From a checkpoint of a small transformer trained on Wikipedia.
Size: 12 layers, width 768, 6 heads of 128.
Each number is 200 + 40 x the weight over its row's rms, rounded and kept within 0 to 999. Layers, rows and columns count from 0. The size before them is the row's rms in percent of the matrix's.

# layer 9 attention key, 768x768, rms 0.0193, rows 529-562, columns 144-191
099,186,198,146,106,224,236,193,259,187,217,151,250,197,237,230,239,184,212,186,219,196,241,194,241,244,240,273,217,256,181,162,210,204,178,226,130,94,241,275,215,172,224,154,241,170,147,193,210
100,151,228,226,156,171,103,254,187,203,186,220,182,218,209,205,164,252,171,217,220,202,168,219,232,216,229,196,223,159,199,195,214,133,241,217,159,233,181,184,158,155,190,226,162,172,238,152,244
109,210,162,198,229,281,187,174,276,206,249,168,235,157,174,268,265,144,140,150,240,190,220,167,159,221,177,190,120,264,163,202,157,237,208,201,105,165,210,291,269,182,273,154,133,188,246,317,241
094,295,126,205,202,189,223,212,176,251,121,198,165,181,216,152,145,299,281,272,201,171,184,175,202,240,194,206,165,185,211,157,150,175,240,199,229,193,207,158,173,235,110,229,258,149,226,130,105
096,178,210,237,161,167,184,239,223,244,209,232,180,218,177,264,165,138,167,241,244,224,233,248,200,232,227,207,221,199,228,248,239,134,167,209,204,199,203,175,240,208,202,197,239,231,209,183,173
136,130,239,199,147,138,130,166,269,216,230,249,151,187,182,217,153,162,230,282,201,214,164,240,207,222,204,211,279,155,245,215,186,244,157,177,171,217,212,235,173,123,246,186,253,231,166,207,111
112,151,181,198,206,244,250,308,194,165,175,254,202,199,206,183,187,219,176,207,140,177,205,182,206,216,124,175,153,204,197,128,195,219,196,149,200,232,203,246,158,214,218,209,193,196,192,214,298
129,209,211,178,198,206,234,200,223,204,190,175,217,195,139,255,195,162,147,217,223,184,193,208,260,212,251,212,164,192,266,155,192,211,178,171,167,155,210,205,239,164,228,251,198,218,128,278,248
098,224,192,186,242,210,236,153,167,186,129,174,244,294,197,220,133,143,179,191,240,143,227,185,198,133,189,231,185,146,133,163,132,271,247,237,257,133,201,109,153,243,172,185,161,166,202,148,188
171,203,216,127,182,235,245,243,206,181,216,134,237,195,160,189,255,183,210,190,208,210,205,173,199,172,218,220,172,244,198,203,182,250,193,164,150,154,205,189,283,198,206,217,229,194,202,258,256
105,194,212,210,221,218,210,165,171,157,172,133,225,213,219,155,225,185,181,229,236,223,235,184,242,225,140,234,184,236,232,162,209,214,174,176,125,196,174,177,156,148,186,193,166,195,198,142,274
108,230,145,194,228,158,236,246,238,148,120,205,119,259,250,187,179,203,104,191,181,224,233,250,194,159,157,225,184,149,175,162,228,239,265,160,236,199,342,154,256,216,195,192,175,251,259,180,227
108,200,207,256,165,177,176,175,157,170,219,167,166,246,323,185,204,235,237,231,206,203,176,155,209,155,254,245,121,193,196,205,142,181,220,201,199,230,196,226,185,94,222,186,162,155,217,178,217
105,186,107,196,191,203,206,208,219,144,284,305,176,201,132,166,168,190,193,202,177,205,206,179,252,238,175,219,167,188,171,299,160,247,186,184,181,215,195,243,183,122,270,179,163,145,184,220,233
100,217,231,211,230,211,195,241,161,246,217,128,215,225,221,233,218,196,188,165,201,187,144,134,141,185,190,204,176,202,196,196,205,203,207,221,230,243,203,219,208,187,142,105,172,193,204,301,187
105,232,258,311,116,170,172,183,198,169,231,238,230,214,197,219,210,203,131,270,230,237,196,175,266,235,220,212,183,153,168,194,224,230,147,248,175,261,219,222,176,175,164,237,223,121,95,264,165
105,310,179,235,194,185,201,121,221,288,223,212,189,134,267,231,209,174,176,170,103,182,239,198,157,127,207,206,211,289,147,269,183,174,158,200,215,156,200,152,219,195,149,275,239,194,207,236,184
107,231,286,237,201,231,182,251,216,241,208,136,193,139,209,228,260,193,207,251,207,142,247,224,232,235,167,227,236,193,190,186,152,170,136,232,133,205,257,253,160,214,202,259,183,169,218,266,179
107,216,249,113,161,188,211,225,172,293,185,162,234,232,242,176,284,216,196,189,216,213,209,269,203,162,224,185,157,175,225,239,179,220,260,220,181,176,155,175,276,235,167,203,206,185,216,122,186
106,183,182,203,225,192,214,237,122,210,193,208,233,225,209,182,255,172,212,212,152,189,233,247,176,289,220,220,267,273,231,183,186,168,186,175,193,176,188,178,240,265,177,200,167,260,284,197,184
102,212,172,238,240,226,238,210,275,183,161,238,199,196,191,287,224,204,177,209,165,190,147,143,198,191,209,205,167,196,219,201,195,234,201,204,213,243,235,179,181,119,207,141,175,320,150,183,156
108,246,227,257,175,215,167,283,162,209,195,207,248,193,184,242,261,229,175,185,222,265,249,145,209,211,215,185,134,216,200,232,179,147,201,208,159,211,196,128,206,289,257,183,196,151,177,215,174
104,142,210,145,213,145,236,132,115,225,190,231,234,177,121,205,144,164,172,195,225,156,129,206,179,151,199,238,211,195,210,234,233,221,232,222,126,186,222,229,237,149,133,274,201,164,150,290,186
104,252,157,246,201,239,203,232,149,171,226,146,196,171,193,235,150,186,161,161,111,219,143,229,123,291,128,147,189,188,261,113,199,180,163,219,259,203,217,181,144,282,192,218,143,142,159,270,223
104,150,215,293,215,207,154,212,141,224,185,178,221,190,186,209,196,223,217,223,217,228,182,247,190,204,207,192,193,184,226,161,218,209,183,185,211,252,225,235,174,132,230,209,225,324,168,210,237
106,213,196,286,231,267,153,207,295,198,277,177,153,192,170,246,152,228,245,133,238,71,211,195,148,178,191,210,223,274,190,234,216,174,320,175,231,186,156,191,198,126,185,241,194,194,139,130,247
109,153,263,181,231,233,159,188,205,161,179,143,232,201,208,202,108,192,153,169,226,211,189,220,209,204,174,228,263,126,160,198,197,204,197,145,224,172,175,229,185,225,187,268,186,174,219,237,201
104,170,230,176,114,172,132,197,262,262,191,194,135,179,207,238,190,183,183,211,217,196,204,259,227,269,101,240,227,204,157,162,206,174,99,193,186,266,138,206,146,253,220,140,158,206,227,129,166
106,246,182,171,210,115,204,208,222,122,112,240,148,176,135,181,195,251,267,225,225,218,257,141,184,222,262,197,224,210,188,228,214,268,153,261,211,158,199,198,197,281,149,189,227,97,180,158,173
102,202,125,165,245,194,255,197,204,261,119,249,146,194,200,233,180,211,143,189,226,204,111,131,245,179,160,197,196,220,195,210,187,226,205,209,193,194,124,177,169,149,210,179,148,277,210,165,134
105,205,259,186,180,213,123,229,139,204,249,197,210,173,136,228,148,237,184,182,163,154,161,199,238,203,187,290,209,243,187,293,216,248,212,212,223,200,282,241,201,237,196,232,150,185,236,152,256
107,221,236,223,182,217,153,244,185,224,237,206,245,214,187,200,196,233,191,214,154,201,133,278,185,220,176,194,161,190,192,155,214,216,202,151,222,228,212,252,155,183,299,268,172,222,179,210,215
102,181,218,166,161,181,191,165,142,227,218,250,189,250,230,258,181,198,231,219,228,235,161,199,107,176,188,234,184,152,250,198,229,222,184,249,264,203,177,176,205,153,174,202,249,248,262,205,193
103,173,205,215,216,190,214,200,181,194,252,251,184,180,213,169,171,170,194,103,242,177,223,251,276,242,213,259,167,194,172,220,217,306,254,182,199,173,164,231,176,150,155,217,188,111,236,210,218
# layer 9 attention query, 768x768, rms 0.019, rows 530-563, columns 144-191
109,233,198,158,248,169,137,234,159,222,226,240,215,212,201,180,207,222,163,142,196,166,198,168,168,245,254,198,244,251,208,256,181,142,300,221,166,155,192,192,217,202,161,179,198,200,227,247,190
095,229,157,243,234,197,192,248,214,149,147,146,181,208,224,155,228,129,203,161,267,140,213,127,263,217,265,286,181,169,142,165,197,243,149,190,210,209,217,154,227,176,166,242,186,217,156,202,215
101,159,264,220,216,195,257,237,259,195,231,147,223,200,267,222,313,257,167,204,184,196,226,222,168,240,187,164,225,95,144,205,190,252,235,288,162,206,198,212,181,195,212,255,201,135,169,279,156
114,181,245,148,194,185,230,166,215,284,199,220,186,176,137,152,214,266,173,253,193,225,154,196,173,219,230,245,226,268,194,245,176,221,233,206,120,276,237,214,207,225,212,234,203,185,225,145,110
111,203,229,172,273,195,180,130,235,169,208,213,178,228,209,183,200,183,214,205,202,182,240,201,180,234,210,177,207,98,231,168,215,201,154,212,309,211,125,212,171,246,195,171,219,155,161,185,194
111,244,185,182,223,218,137,165,114,230,205,261,212,166,170,247,193,183,176,150,193,220,227,284,165,257,287,157,274,208,246,131,146,186,192,235,198,213,223,183,197,206,183,169,189,257,199,141,222
087,249,199,133,201,180,264,244,195,108,206,235,266,162,264,183,285,169,218,200,191,179,228,164,243,222,198,150,183,285,263,129,197,178,228,253,203,173,210,143,167,234,192,277,195,139,206,155,232
101,228,186,173,186,272,294,208,252,254,242,193,268,235,223,260,305,176,173,214,249,203,205,178,172,180,189,289,241,245,130,211,144,200,261,181,104,258,262,204,150,230,236,182,151,273,167,190,250
082,259,158,116,295,266,225,235,125,225,160,182,276,184,245,165,143,202,153,219,188,201,151,257,299,184,210,160,253,174,220,157,229,249,257,159,225,167,157,124,159,181,144,190,204,150,233,138,215
104,156,75,140,213,200,293,181,191,160,159,249,173,165,184,174,247,182,222,183,240,193,105,271,248,162,141,248,282,212,134,268,199,204,181,241,213,255,202,242,176,218,156,130,199,225,217,146,214
105,202,179,259,231,250,190,221,204,175,201,182,139,200,175,203,188,214,175,176,198,215,206,250,255,200,179,300,216,153,221,150,232,231,244,209,183,184,192,232,167,219,239,246,214,182,157,225,168
106,187,187,209,175,164,237,175,162,196,163,213,172,215,175,303,135,184,193,203,164,132,202,188,158,203,223,257,150,209,231,207,208,204,206,251,251,195,256,187,204,176,136,209,183,238,248,195,230
107,114,187,181,135,205,141,182,172,214,199,212,182,206,238,197,221,186,204,190,188,204,174,109,196,212,191,174,231,256,318,225,246,207,192,221,188,189,241,220,208,187,215,158,187,204,208,139,263
100,239,225,169,253,227,251,237,155,248,150,209,221,209,279,145,232,210,180,231,279,138,161,179,232,170,151,168,168,219,201,194,253,220,235,225,202,140,249,231,216,217,237,202,247,153,116,231,232
103,138,142,238,196,196,143,191,196,112,225,226,165,244,171,214,275,146,159,263,219,227,243,178,217,211,125,262,148,165,187,199,184,223,240,240,149,220,132,270,233,240,133,233,204,208,236,153,132
105,281,196,224,146,185,210,136,142,167,230,111,206,124,214,161,222,174,222,152,197,192,153,179,218,215,112,258,217,113,284,186,220,111,99,173,157,206,179,212,213,189,201,280,268,209,137,267,238
109,220,174,223,173,126,164,139,125,242,213,96,193,189,135,224,224,145,170,222,93,216,258,247,311,232,187,188,87,175,165,191,197,180,265,195,232,213,259,207,181,251,231,241,157,148,159,266,173
106,260,247,205,168,219,233,280,189,200,179,172,151,158,209,249,197,221,179,165,254,176,205,241,261,163,271,132,224,198,205,235,199,279,176,215,216,228,194,201,161,180,151,224,130,155,117,164,202
105,199,239,188,190,157,219,166,238,279,239,154,229,163,156,145,246,205,256,146,244,150,230,171,181,162,260,226,229,267,192,206,260,187,250,150,238,210,249,224,237,168,174,179,209,198,187,214,229
107,220,183,165,180,196,180,153,194,236,157,237,231,200,209,150,198,199,217,217,204,252,247,215,211,222,202,172,217,213,168,251,151,250,154,166,194,178,214,142,245,83,159,236,179,161,141,220,203
109,226,149,213,157,132,138,190,190,220,192,160,116,179,179,194,325,188,280,207,243,142,139,158,169,240,176,136,266,177,245,169,224,178,224,180,133,196,133,209,186,225,179,211,196,237,110,192,215
109,194,225,262,97,188,148,207,244,201,175,158,223,225,146,249,170,210,189,184,213,182,202,123,188,174,99,261,202,241,101,259,208,153,211,192,193,216,210,173,253,184,145,168,208,238,131,217,219
103,268,261,182,328,212,225,213,188,218,201,179,202,234,184,248,199,209,197,227,135,211,218,142,171,182,211,128,279,222,207,168,237,203,231,224,252,250,196,208,99,221,216,192,259,186,174,194,220
108,104,210,182,225,224,188,196,185,210,237,253,162,149,171,155,161,190,147,153,161,237,200,173,225,167,222,254,169,184,160,222,211,109,190,248,208,181,245,183,191,221,177,215,184,158,157,164,159
107,141,193,163,204,219,207,212,221,229,217,220,201,155,223,192,217,180,184,221,238,216,299,183,213,198,233,188,208,269,168,253,143,167,227,234,208,232,228,154,198,100,226,135,133,128,278,213,234
111,172,245,241,164,165,177,161,205,240,200,321,166,173,215,161,213,228,171,184,168,291,228,187,219,280,204,197,299,181,187,188,162,239,213,213,183,215,264,228,184,192,193,227,267,162,255,166,186
104,156,157,197,179,216,283,241,147,169,236,274,149,218,217,223,241,138,122,120,187,272,184,278,156,180,133,194,267,238,217,150,210,159,232,175,197,128,227,237,188,192,156,146,177,231,259,268,179
106,213,227,182,240,123,225,265,182,228,257,205,147,206,297,183,165,207,127,217,185,215,278,192,93,131,144,211,227,208,287,261,182,167,109,244,234,199,130,194,184,212,213,246,192,209,184,118,151
100,230,269,235,192,229,143,180,176,144,174,201,221,207,207,220,151,212,202,247,242,206,187,237,257,172,227,131,241,295,202,221,217,265,220,208,233,169,254,160,235,190,145,219,204,172,217,257,200
104,264,208,147,171,195,251,196,139,181,152,259,231,245,144,199,203,273,129,270,212,225,105,143,237,272,165,167,174,234,194,285,256,189,141,168,155,136,134,174,169,117,110,225,184,233,130,173,224
108,111,136,178,157,200,145,186,176,212,206,284,192,233,230,216,145,195,209,156,237,207,162,250,243,251,188,236,293,226,174,130,211,233,193,108,169,259,199,158,158,124,201,235,221,133,234,161,184
107,204,237,183,116,128,168,176,137,179,232,285,198,169,171,214,181,186,191,182,236,257,167,294,170,229,190,199,254,164,129,233,211,249,180,279,246,259,205,227,168,277,153,207,218,145,179,195,183
106,199,172,199,214,104,197,221,198,214,237,240,179,199,198,230,279,201,236,137,230,215,171,168,261,163,137,170,182,206,145,214,183,225,166,301,258,179,192,234,188,181,227,211,220,180,221,256,200
107,129,131,197,189,139,179,190,189,191,211,251,217,232,168,226,208,161,241,268,183,296,244,165,190,222,198,191,138,123,180,264,151,153,186,209,127,62,237,192,174,226,211,232,248,242,191,82,134